From a checkpoint of a small transformer trained on Wikipedia.
Architecture: RMSNorm before each block, rotary positions, no biases in attention or MLP.
Training: a variant of Muon for these matrices, 81M tokens.
Each number is 128 + 32 x the weight over its row's rms, rounded and kept within 0 to 255. Layers, rows and columns count from 0. Numbers have three digits each. The size before them is the row's rms in percent of the matrix's.

# down: layer 5 MLP down (transposed), 192x64, rms 0.132, rows 82-191, columns 0-31
# gate: layer 5 MLP gate, 192x64, rms 0.238, rows 83-191, columns 0-31
# up: layer 5 MLP up, 192x64, rms 0.249, rows 83-191, columns 0-31
down82 110:107088119161129130128105118126134092158192078117166091105164123133145128116094052142138156138150
gate83 108:083115108136187129116147109144148089165103119123143155124147164103104142153128151121108156135150
up83 109:123133165089098117147108081115068112148104113104181118100158146115155172147156162123081153106112
down83 104:086170181147153093120096133132092135104153104137122064093141083096200100171127132142152132178079
gate84 108:131059098147171122123073098067170078116091139148111125128145162129142176103144092133095121107231
up84 105:143123128070143118082111150107080139157145125095107154098103097134088093082165114104071120109081
down84 107:179143115156087145146094189116210085138128154106153135146089051094123119152100150142108119166041
gate85 107:102139089168137103067132093127129088062111085099107139174081096082147165128121152120153137135147
up85 091:135151105074114173173128182093129166133133150092152156073154135119131107130083166108119104069120
down85 090:120148149089052174145155170135155124146086136142186121131111113132108164071150121143133071103184
gate86 094:166163134111125144102125190038123150163124150144145175131139133160184145077138115141081097128131
up86 096:182141067114106137126173135072090100121127127146132120173078058146111123150158113181128119175158
down86 093:098192175093123102094109116121076157144094160148160156097174136109097129126094130097076097127142
gate87 102:110092152178106170163160148126101106105175055156146145139129087065161103117186119113123140126112
up87 101:160127175100139080129151146053091130129160112130204096156109074173121134102136130140094082156111
down87 102:065197150210098143168135133162070130159170158155154123180128126097090164126097130142162080127125
gate88 100:121119101090114119133102119144147116179146133104201113125115128090124151067151099125152120179132
up88 115:147185102106132179082113127124175089134070087166144096171105132173089132120095139158103140115150
down88 111:115119130101161149146118130106182143130137120187120095158082143193105122142154138108155130138175
gate89 110:148137155138165118117115068125129166160134149118143075068194134092137116085160126084128108141131
up89 104:136120094161110130190106116088153144120150168142118167090116106094127165158088140167177091163140
down89 106:059122160130119162098135162119158109125131097085091166123103125114120122157097139182102160161151
gate90 100:138145156174116071063122096170150130107077159159160133205101153182152114131164154074073097153193
up90 095:149155127115181078127129135082134140137126125188148099129182092155118103136133084082125147151074
down90 097:146157110149156140207128099155117127125141127208121206113169161104110133141141123157139104113114
gate91 095:091100118087130102169113096121132132186119102172141085176115116168118123081154136102192089156172
up91 089:069086182113116137186113193206136170140072126113144109144093105114100126123123115081102128156104
down91 087:172096150158125194134118171128100073152141109113064189156109068117135112116107127113123112060129
gate92 100:098112121140149145093120077163121036129136137085139126074107115134109119078133101132175098123150
up92 096:148116155126128083128117112160161120148120072159143084200133140132105132117124108144161124182150
down92 094:096134120164170114105152114116126095099142112116121161062173145140113108164155158079099159072192
gate93 084:135094167087050138164126210126121119115188108100145117142197141122128133147186108100150079119174
up93 089:107128150134155142025136135166104145135122130167107083116200101107093195076144145151136107190116
down93 089:100108184110118108151081153099147140118124148113084142190119135107139159131202085134103070114114
gate94 104:116042101118149106118180121137147103155131119083169063135101107152064148112097135093139149135108
up94 112:137144123161131122161175118154105139166152093094083130116173063094095141154118200102153123136184
down94 112:124119172070180095115060136132135141147139117126153127080089089059140147168085162152112141083132
gate95 103:096105161138179108134147089117138103159179108155124107085079142150153112059121138103138137207125
up95 108:108145154192103043130134122156119120152098100142074100123172146093158109164135115087093144174111
down95 116:117031140180130141120101094104153116146109092076112106089100107121067119153145120122091178098144
gate96 086:055161049156089137152093076119098114177157094077087110163097088160107130088123105129133133154147
up96 093:117072060190138152124134097091147164127164096112157171099146094153098080149130079145182151158123
down96 093:151079130113028154101113108133112086156124094150099139197100134128066103091099148160108117124118
gate97 100:137095111106124105120103117179105091153149128171125116141123163143100190134169136072131114097141
up97 093:125085118140091118119123119158115147119132095031189151045160137144160139141139146127124154117122
down97 095:106117107136109127127177175127127133090186156197167122153093142116017113101138132115109092099087
gate98 093:127090162141126177138105091139138149163151088147179102102121123141178187129109202132087149130159
up98 106:122054163111109173191157126127106079131096167127136162156078165112137098159128142136140143127073
down98 111:059153161143087086092157137114110132098069084118105143111123083132090125175176158108129126061066
gate99 091:127088135088152093154156133081167170142072102123079095123189157131188172128127133100144150143115
up99 096:071153185119084150098119140074115121142112109118131100153155139164157167110068163143121114148101
down99 096:084174124207089136095099159131107132162129140136081153109129200182075134118129129194115082153178
gate100 102:114106137135178155128110118055140168084131111105166112181162140180119174135100169127106075140143
up100 096:087143079110165155144212147107115117120160162154073115132183181110103102120123117127142086132189
down100 093:149144183090158138122141103152177158115165083109139091158093115133183062134085096095109145122128
gate101 095:125126135166113140187181118084110143160090101122168134165161100086163136142145132089126190075099
up101 102:198130124144187134094112119138169081120130161165135145146154130126137114131143067079150142183123
down101 102:099090095120116078087104125183141102133048109054175159081130081138107111141135153113141050159092
gate102 101:161120140164197062072127120108159111119145104120087113159131178112098157111131138130114159185115
up102 103:070138113134138138105144137141151160147095118108142133137108140109092089121098156082140151059120
down102 104:059084088131135180149147106105114171144147173161092096159111125107098070117099177157173154141079
gate103 096:086156170139111137178173115090107097088106132100141061156148196074112141131152132108127131055151
up103 115:051132098113111130090079132094149116164143191136130133156131134091152139127100131141178114096092
down103 116:181121136147132157118168087145135129164101121166086144103137048153077125083138149162128149169191
gate104 097:113135125130145153042074109128130117107197112160110076145193127097197152089086121143124116116125
up104 104:124141156118142117102075082131137039121124130147179171134116037149177124116100084015142107105128
down104 103:151124157108108126106127110114087100105171094184116147085217119136142069145119129093101069132139
gate105 105:131149107126125101186178144122159150166128200152158146152150068115107186124166128102135157133118
up105 095:141192160082163132110156186142106101125104111171118105135113161100120136107128183137152090156124
down105 094:123104168120141103112128139133105101135150099138158109067114175107114149096133165078178124165144
gate106 101:164135141146147141109212089133072144106154113104122118134028090142139149108140133135163098137113
up106 099:117165144128135124126131135135153135154130122127129128131229181196133072139143082103134146210086
down106 093:161149133105151085127152039138101130166121093140163172173173089118128166183089186098130154129069
gate107 106:125143135150145095101123156131117114138213128123141102110110175147175154101096187131134103132160
up107 097:171159169096116136087051138162104134157160183140138151109123107132110141173096101109082188122100
down107 102:151134072179134163120159174031148083112102168114105073142130085135126159103113183152128101167170
gate108 107:131181153075121143133101129114104186079112104152146113133134133159173167128165117160141144170120
up108 107:140079133093117142119190100123152118146184158156101164081160160162113120180137092140074139134163
down108 105:163108101168126141135135104128134126171171130151154114166152107165057103130140141135139147118064
gate109 110:108125123158144191166145112117124159133118173099165155098157169111083177101125189179140193119145
up109 109:139088147174096200091171140105089125115114139111151148130048085091094137096144172110120147113155
down109 103:111103093148108165196127094149138107113081138165172141133150081124110184106127101091083170171147
gate110 113:073125106152163189141184130177133130120095107141127131110132091156064132120116108097092090105168
up110 104:114147198079130088152130131066151120111104135089144180119095120132102108143102104127110075149122
down110 100:125123149079129126117106104144118055145145084103133092088090146110139155075044054113103141117204
gate111 099:145113111123127166090111124155141110164127106182109162140107126111063121129130148095087130090226
up111 099:137119068146172157101157130127147201131104176171140115108115168097088086144088091201101105161137
down111 110:138157070174100086108080097122147135130172131083167121125132169177187109105142126109168161060087
gate112 102:063103156101183122134127115118127160103129076137180121090116091121142130106114048155166153125112
up112 099:125136158196146089196132046165112081127097145167168115124160096143137090097155155135116144156166
down112 096:217110145142091111160150156127180157119101055116118111057145151128167107173138180133119120100114
gate113 098:115116163161138126122122141115114080152132129101153139142043059131133112103143143140097072128156
up113 092:047163141105129098066145136088148114122087132140108126137146064106169124155109145126133110042144
down113 091:163132068141144103167125124133110106157168116127197146138203121054098126109104132137104157129130
gate114 103:147123095186127104104125182194181127116140150096192108081146077072078169117150156093162161168127
up114 103:172141156119117152111155088098114124135123119168077137156146075170134137089121109120135109156113
down114 106:135127148164174112134199076100078100100148096114134112139095065162150111101157129181109147112115
gate115 094:165163150089152143152170092114097138067190129121115143195117125078138141118112142040096126193100
up115 092:162108209152162094134161099080180133098092126175154085076185138099119117111114108148092114164164
down115 088:133107117147154113148136131096161138209132063159052152064113116087076135117073147114141082134141
gate116 105:098193113116147151146103168119157120171149090084173145116105168161159180087080117091119082158035
up116 108:131131134163125104139178087141151118200175110061134083089132137140098092147104138117170104130113
down116 103:139165156144159122165166170173137154207128088100084129125133114118069126116134113082086107111094
gate117 095:116124107116124105179156075121104132127047161135149095177115125113153141081102099106107131164011
up117 098:158109145163172127085159101108125083122092154111125156091090096110137129163188142108127115090088
down117 095:151138172151127100136143117097178089134171175096132155137122072097057121128126116090095116128176
gate118 099:079148168118137122127133136148150201126144105064146151097112168144098184055179108119105074145098
up118 098:120117166088131113098149080114196174161064161124170137100120115167155158098119140121155068142109
down118 099:126137108151119165106052115149101159128139172113062075134093085169144170118114122148095096135136
gate119 107:135147135198106096130160068083151108066186105145087178117139168147158130116089159121111147120099
up119 099:173177128153123095188121139081111155144095094099151102051149136176080122094119107073184132140110
down119 101:153165137138107102115078104130181128165132124093213158166139120111074131111153109118136149111133
gate120 097:192071193170178113130045169082151108088161127090136140089093099134141165160106148113108129171190
up120 095:091168159126122116184133104146085147143136110153133164189120134122119165133190155108123139146073
down120 090:150157132121146188133114128104124109112163172185181147160090143115075148170166069086126099090130
gate121 092:125177167093091152092103163125115125142122109126147102207141129088155169091102085106124113171138
up121 091:111110090113132170067118130126111164087099147191121139122111084081168202192136112058077109145079
down121 093:159155124139145089091161136129121126103128086122064154058140108183092114137126135167116177113131
gate122 096:100160115119108175138156150063139080156111105119142125131135125135232160131164119137134066155109
up122 095:094118183108194141148122145127122147106186149137122080103133124115151146159092082145103180117160
down122 091:093103143105112143112162134125101204097099195076145152151113139115148160159093163112121129179106
gate123 100:153183112090118150130143139155095090143138136138127138162087140101110149109145139113150107156144
up123 094:052156082138136163103107135145104132145165139118133143095118139093120100116100099098100080170112
down123 098:173112116125163136164099129136170140142132180111146109134139083169101068160114140105144100180034
gate124 104:146109057126142173164096114108182121090155181153087142159108088154180103084120168129119176109129
up124 097:057136174097163072135122161176133130128104154083134095124156110125070168170109105145106127122149
down124 095:132127136093111138184105149153083145137196112154082123101096178099100124136130077130147121152081
gate125 104:071076127117168138096128108155086107117124070153083089123122173104127127058149124129187137090120
up125 095:105081112092135153073108140161094094104124156112159147139165191119082103132090130057129046173103
down125 094:143117137105138139130150144180109129151131164136109170182203151158172145170143182177109160178132
gate126 098:138150063186183174187146069167102118153115130143166098172148113185135156140063097121095126147116
up126 095:107185126113125154188116132130117085155092142126159138153107064139173110100086145193170100145124
down126 096:159087118105138173153132121145131100214100130114088131150123158100110058149114130147148135117111
gate127 097:076105111171153146088164056133091132114100076113133157178149156100093117084097138205154188122139
up127 097:094092117085069127095152155099159176200107156174088105120157170134164081130165118102097098128127
down127 095:173212155149136106167104137107117100084161121079163156106168136153132148091103153122150118177125
gate128 091:110099160082151152134114154105200120117093106151123165121112135086085122134155103119117164124085
up128 103:045137130112133124096110078111138095122173102145161086103179158123118132086157103111132152108118
down128 103:202137145075115189143134114135143174106140137156143104077113080189099118190172150126159141120128
gate129 091:141161154213157185103190152083129102126079138135134100077133114149121177174186131094172133102158
up129 106:144160147151107180103128153032078097121084186083095130107084161146137154168128131165108110112081
down129 097:148102189129144140183117121159101113133102111115144199081111119163106136142122104061086084097084
gate130 099:175122142161102154130133106147116145122151116163173099127087155141175145118084092145154158077164
up130 102:159161142129077112097133175128127147099128127056127091210100111077167140086195119126095168096120
down130 100:109103092142111153182135122132144099119079168119150095120121127102094175114084151092166113147118
gate131 096:099118057174126072143106167114150060106104131161168104135168136147169173149148115106162132168101
up131 097:181125134138151166138082144168092135162150128127130144158083133141126108195135120089123107126120
down131 102:125112186162064113116091150145147149159132112121123149131080114078106176129202128153148132178137
gate132 106:108152132203095121115179168128169147110089148105136106151088099127109126128142113154206167087092
up132 109:137092063113156110088173129116106073191101105069108196124133074137159123111139077077156097169113
down132 110:099120079125150147111124158148208106169123160109061154119082157108130059133179186094124127214077
gate133 101:147125164119073133128081120191103157084150083109095149152118114127142198147128196121134151074117
up133 086:169112098167082161132162136138099133121071091099164107150101160128086164114128094154104114165155
down133 093:144097168132106136160178107167155117108077130118223143107117137135142124112076138086173136105110
gate134 104:099186107103204164230146139104114105094113173095159173104126102070090151134111141090167151134083
up134 098:095127127162084074126156153157124109164120118145109157089147123112082085130164118123122150072198
down134 093:076120124146128115110139142152136193137182131143111162117100175134071163082108095178106120132166
gate135 101:119100103122166150100123109118133124076095130136170128136127096166126175189130191086127120135117
up135 119:123154182122135100107135154180114140104134066180119132094094139163134135135150121152145084093066
down135 104:139184140159153121172120136157129119079139120082170105071156175088168127152114105076085082130073
gate136 097:141163174157124099111090144155115091092091110186172082102108111140082184081170193105123123149144
up136 103:125134071205095067164109141106160137176137093075124152152138133128177084095126123120124108141039
down136 107:090097146072162143144086152096080108121147152141135116169186106113110092090076182178139121104114
gate137 095:123154065057169082158146123159166104214156183094174120105052097150166137123158134111173172137150
up137 103:098132195132073114154153135075115111141122159135112161078104192097082113133105174091109131107102
down137 105:131129175131096102091132184150091113099123178092110165078157179172147145061139147082112101106147
gate138 101:144140148153152127143140131031168099118128080103138109169153100118167148132127120136092148142146
up138 090:164128107109166124148134194121088133141130146044149152165139140181117123121135156123094126185116
down138 093:170144094198122072124139107107138083177175193144145048129122093131097150150106114144115123111116
gate139 092:143144143168143134138148117116142140131132119152186112101170117077129212095140122115087121140156
up139 111:164132122115100149179088058126162103117101165148167119133176150161189156122062111135097140163099
down139 098:157147174187120130130045133077116108116092198118125102141138112152107128149114123164116082098061
gate140 100:125164141134114134168138115167136141171144048122207133172141161126120141125145125150137135115101
up140 106:166157134105110168184167083096163135180131115150132146174084151116119137087187125116172083106155
down140 105:184110069121090139152127184141159132154159057147112082135136100104093149098150113170113137105135
gate141 096:173169122152094164116098165150088153146132121105097121158106130148121151096125128184152140165144
up141 081:133100135101151134204158102078139174193108093122121147155162074086090177170160157102095107126141
down141 089:139120110141139153103073122100110129123105106115111122162183120107085174086157091165143117111160
gate142 101:160114173146142220095091136123133143124120142115099095113155083081134190107152135128142131149100
up142 097:121169143149146101143147096180151146116111112145083141112209144163080171083082125137137104078170
down142 093:170104150138051125099056145106097163114080155150155171142083106107150166136135165117186127094114
gate143 109:141165091181124099138165148110154113072095145146188103149154155159158142128092045113159143098126
up143 110:140149182100100079153098111106135122095122132159142120112126168129098143107071095177118182127125
down143 113:068178114096080163125127201164081095125098092150094117129114092137102108174108128144080134112144
gate144 108:075101190160101077099142142087123101118110104125128161143126159178104132121144138069141109163034
up144 092:080148105111086144163069106229096159143157108198152180167167133132140098176137144104101115104138
down144 093:133127151150165141179079084092171132104157096092087093117100124147088144109124045128176162073128
gate145 105:072146121151138166117131146123134108125061151154125086073131123070161163048117096132153115133109
up145 102:113136125113158110129132190108129159120096192135135179228084098124105147112107165176072138194151
down145 098:138100154118098122066083125146083094159113107132066133131122126186182112179062160120102137133142
gate146 112:134091111127097169139164185093133153113155058093121081167118097177147145096162116154143131157133
up146 108:119141139089100088141095093116100084132115105091132082112127139146128062129163116147018158181130
down146 109:109150126187147142082110118142098139139055171142116119131098094112101148173160138146084138066120
gate147 107:120061092079115168133114086139089157149139078077140114133136152106125124054126152141104105129128
up147 102:211120112102137114101117150111133128176209154084121152126090131174156103095132105171150121145082
down147 099:130113168112096121089101129082096109106146097094152073112096089072091078151144143130173082131092
gate148 081:112118152118095099088176129119154096146150141112180080166111121152000114190140130134154144160143
up148 088:152187083093082158167161175136195166143168154086136091132106096116102125185142140105192120152111
down148 084:151137138183205137173118151131102166133176161182107152155134142150109186106127103075109148168052
gate149 095:104171141106137116099081126140161077107088194107170134159141153147204105141135161103121139167184
up149 096:104070097121125118177111068172192172122117098149161142097152121070082074108147130169118141100138
down149 094:144087134150132195149153130136147168013140141122136141092113120105114123183114077075125100154091
gate150 091:158157146138108110058177159104097179095115098134181116140169131118154124138153217131095161065106
up150 093:132164101090118202171145142139125129210144093154096126095101116173176141138139073171127097128145
down150 090:081165132127120098071146147120160146142144101104127097114151181213130120146118161097096157126090
gate151 102:200160156120073190100056120097099142128119160117167069152099164113111159128137110061114141113118
up151 103:107128114119115107105175185118086194132151098096125082090135062130094118139115171138151114111151
down151 097:109123089083100126154133165146071161120167110116119130125114127126180131113103102157149183178155
gate152 107:130104056090159101225209133102111107125162107107166096192112125145126162101100145112073086119137
up152 099:082184129141132133092099060155138138166110178199126106077164149180129106119121142115053114155132
down152 098:089155159072137171143125145116120155206137118126074126089096188097191146128074175089180158118155
gate153 102:064152110110110187116133088069160175121172099145149129192122065109157125119157099156213151095184
up153 100:141087080152114178118154088130142129105123110079151148142103116180081138186122124142145156113134
down153 108:118061055091154177146166097100163146179116127113132092190097120120130116133120103126132129127165
gate154 115:127118072161138145133091115138133111148154132188176157160171137138177135115148129097109114134104
up154 098:140122083096129090141148090149151107144071144122072141135122176137113092152134111156118129188079
down154 098:139081140100138089177133139121158131129097124113176128117147150128119092179122129162147089118112
gate155 107:152082152164130190147142065095078181143123084136182124140144212105141133137120157123123092159129
up155 100:163172120156118143085131121124103092172203145172074160134172126179079173176090090083105148150103
down155 106:133150074096107111182117103139133160097101104150110104125133095149106150073126134102100130144126
gate156 104:126151166110108115184114184148101137202121157197152052125102177079138100122124061106106115135172
up156 102:134096147123106144225167141138153100123111138140172118163090089133109134155152147136103155108108
down156 107:131109110116176093171133133200131101159133140125132136111182156139149135180144154129162152176131
gate157 100:138129105158112139108135192100133151165144175146181101138146099121150212148158162177125170119126
up157 108:126074077150179150118175194156140114047137135111141081092199120152133134084156150119130148135189
down157 104:044157127126073195146130109158136142088097137078135172078112180128143095121121143113108171108129
gate158 100:174158132160143185086101158138149111088070117120080126119110111106208177116115095067115170098132
up158 096:131135141109118156122177157095129114107113161106145062115210100108148096121116078130161172143099
down158 095:135122095149135117138131173098178173147146103130162196118126137168043092085149138132129111160118
gate159 096:179122199148127103161186090118066099123105090163186114167096129141096157156199117111132115124155
up159 102:150148122190120136138138149119092075170079146120078095147114046152132121100125116145096081144104
down159 099:139150175159152061127122139126059153156136126159137173176146138116085154137144151138123154139113
gate160 111:136103100149191139149154136138117157111166122165148127118115151139089155132136170097181123116091
up160 108:163092116140128145132139105148145067165198114125119159125130128123135152123078176110205153126154
down160 107:129108148150148139169122141141192175154168173108144162140089147100126114113135127079105177145089
gate161 104:093113153053163063060172075143150084100164092186091164109147131197137150123128102127159136111102
up161 107:135097117106114171132130174107109081130195120161132145135154136152186111096136149102119169188097
down161 109:132103134169142183185136112107133177135096130073072116103189116090110079141152195154134176111154
gate162 106:134137074164120099171109072135123137178068108152157091076112117145166162132164131124135195144133
up162 119:121139149119117128160139187152121118153147159150087104089143129160127139111070053192103179130135
down162 118:064171140172110155133085149135141121114155098107119093093134136148124172042110133131105112146147
gate163 103:149160184153092086162151159101116078065126126122136128099114149148129170170146109168055197042151
up163 103:133146123120173125126058177176114141142091157126148111108191140107130146139119159078142181124184
down163 098:142092115109094131099119128087131111160088108205114115071112117094122167192126111130155108074144
gate164 103:093148081131108115130106118097171109169134171171181114093177141104118109165099121123117143173116
up164 100:139212131095141162142131145057112149147181136155082100199086117090089107118078116068079153125124
down164 104:069112118084139099153134097115174132110143091127120153124194110106085115145148093077077201165109
gate165 094:113127140086160111177091144109173174141156213145121154166112127117126102105117074153085114082106
up165 090:104148091120136154118139128161160149127128100130118145055162141108088045137122141120146156124138
down165 091:154170166166138079134117170179096087105097036128111103106147137117165097116098113133103121139105
gate166 110:120076069184091125061132107134084159141199102103112110115167105137123118140167141094073111167117
up166 098:123109107149164148165131145151096096141103142164106093168101089136122102168146110031116145143084
down166 099:155098195105163148102164144171112110145137131172156132135143106136194163056138095124158120067147
gate167 102:121104106112095146171150077093116099114139154099150146169167147171148167093087080117200158139116
up167 097:153128138148220168131129116141069116103131158119114124109131182110147161121100129114161133146040
down167 094:107148079104128101148143167141153139128134175085164115157076109102177118167166101108129192105113
gate168 097:116136065206116148149131148134133118163117160163150119168116078082156194119064127171070162107154
up168 099:126102147093082176109085138064116128116111163128111090118123152175106156171104135176151139126121
down168 095:123079151113150121104163155146125139133132123130124175107083167153186120133149159147130138073189
gate169 093:105112127118138121145129147115133163150127076131035101091139178131159090155153161110113175160120
up169 102:157140082216162090124046106071151148102173163073139088154113127139140163127128097127174141151088
down169 099:130029094091175154116133115107122118174133170121171080115118154095131151093093107153179132124212
gate170 090:083164100095160150093121156107121119072160104111134111138125198102162158133091104132128046166151
up170 099:123155167093160174164159125143129076136070154122102098127063093147087141138046113081070088127154
down170 095:089136100066166145066144128138170164155147105139182193123103121123078081110176116090078097128150
gate171 110:107120166163084183127150179143165162130120223160185107120129130111069122116102105178167134107124
up171 095:159106159100097115169145137136081161094202177144075070126126169159102104128133128162067100092134
down171 099:075113114166133065102130150132107088139103100100128184122133120149103147169128156127129089200141
gate172 099:139139085118193157120099115126218069174146155163118153113137161161164140106104102094122149080111
up172 083:161123122100102156147169109130151189161090118104129154110133072115115123101167179126124149150094
down172 093:092097146103122154100099124182143108145179176133173124118119119105178106121072090110103132122181
gate173 098:127174107129137126100136105132191126112097140079109129136153099153149136117139150141191205108113
up173 102:079052119139119113126079161115095143182106154127141087100144133130155143108138164187103095139079
down173 103:166160164137117092090093112140152065104106124111071119170138093064139095137159128122107131115080
gate174 098:139151106156158096139138130129131151135165106075135142091163135072093102129148121082110103044136
up174 097:067120132073099172133129103158115093176078160078139161149084162150151153162103156179152087158127
down174 100:102147116148194149131167086153185110162173158060124100144118137111091142085094108145097131099119
gate175 095:065143106127118157110134131204127100118145087113184129100170104115074185202210135101124195129152
up175 091:137100101131087126174198097103129049149148162123116123167159132112123096124108157158132160110117
down175 091:181089150077062099082133114181131104051135107118108088187103132125143087089133148114154118132121
gate176 087:068063144131165127172133125114144164065132105148114109165124088123116157090136164108115162148192
up176 110:144131075079148162090172100170141040153103138139148103126124139093121073123137142089190106078064
down176 102:107107188163094153084134147039132116130118139107085116100121111096118160148181069121114158129175
gate177 091:128169065193137121117134134138105135094158064087123173167146205177150131128090079141154178104115
up177 085:113149181118192127160173113164148149131090160153118125078071147118158106127139060127107133129110
down177 095:213155062123101071090145150174152082125113062119142195143102172138109124101122179111172113152090
gate178 093:144108069157084131123153148192078137105112118100213134098148145122112148125143101139185120166124
up178 108:189113078185100135096105066132110157080112185105141165121146085097142108112075111125146144150158
down178 096:194119125046114106096126155135138068139167129109084152102150140132162113123176139158141044103164
gate179 102:069132062147114123110125133137125166159117123135069088148093093137131144130124169112197129151138
up179 089:076182179052127133141146135089136118117121158122145100091098140089082142126131148116104156180108
down179 101:238222145156145134130150142126155103165127107130210160170130150167161156173101116138138169117134
gate180 106:167144178183119144160148125102103153117122154056167130107086114096160143131175109106142188158157
up180 104:052124142068094174112165113123079162108090096035132133110109107095107137079123171155139157194123
down180 102:133117128206137130148123167120156169202064123111114138164140086123064114153145088171082155133170
gate181 092:158109118185252167150224120137136124106143168086146140135121142148135132080131175113127157069135
up181 102:135121093146108094114126099165155130134108110108128123077160058076093129081195106117146137146116
down181 102:131110174129054126117115140127124105157155096158036128127163182110144048136148123114116093161150
gate182 099:171132165055107154118148122151145119137067133131171115141149117121194147100136127187120126076135
up182 095:163199124063136110098130160075160080114156144097148113118142108111133132122127195117158147090133
down182 090:134153105092154108097167145125131121192097111120153109141154115131137087103079145203149109112158
gate183 098:101178128148107156133126124103142103125125081087178138102136084153100174152056128131134113135135
up183 090:169105073127185137074193076133172166138097139113109141100161139138137136067169118174115135110118
down183 099:126135107104133185105117137098079104147103133127215132159146112123129110051087125071228150138158
gate184 110:134169161089099142095094169163145120152145147084177088115141074167126155113173154129153157138132
up184 113:105174121175055113099130113145124148150123161124171084108137124182104151189154121093172132110168
down184 108:155114125189192170151117103110158160153111165180133149183171074059105099125095158134141112135110
gate185 101:144132141141182132120127122115125100108197120167143099105101131159121150120161111101139200103139
up185 099:160171086164154085125129149156101119108152066143109103124108117169118127190107148180089087103154
down185 100:099080185122071117101099124114093098132110138152138098143119128112096139127132135075082133175154
gate186 107:145116142154162126166141141096125106194160157115130113097169138115069170068159114074154108152074
up186 103:122094064101103131176105120099148143171096110115151113129134116210131118126194102077120101125120
down186 100:194115151154126131126111104131181137191062104064129148067124120123133150125128108115111125129098
gate187 096:109199099197138129159131119181179056121100106147080109118092158130129156128134117123101138141135
up187 096:143097150098114153115119121127088172136138131116171099166130109143139126158169076142159087167134
down187 095:133113160107140200123175105128099162095093098175143113119065064149118141090154079160181105119144
gate188 097:130182131077141158103177163113148134139116091169112141167162156129136110132140148118152182162198
up188 106:182167076141127159091115096112100110104149081103065174180063161137183131113167128126149091129127
down188 106:157105082158078126125136153109189109139124132150099111089107138214137161128120137229138152104164
gate189 097:132150151160109124108089083058091087115140090160146138159113167140157119154094124138128109128047
up189 096:115117120140151192167115128133115188160132073099065161076122161149068154129166167103126127066152
down189 096:162135120144143086178155112125162075136116160044099133109117144129073100136072133084048113166163
gate190 098:196140136130107125096118101102154135128102108177150147090107147175132132135141107152084181130058
up190 104:142085112126128156099129143183071114156134160093160101110060147068113124127141157090195138066134
down190 102:073114173114156119092075115085188124140139094093184131117155102133165110087058111090073140136136
gate191 100:089125108152109100194150090136127186149185065137125151150122111167121139123120097186151206108145
up191 101:123184107169103141157043110145177154144119111152122111115141099153099124160090045144148095110155
down191 109:173165116083202136075149119135065104164118187100174149170123146123147182178116098166112117125138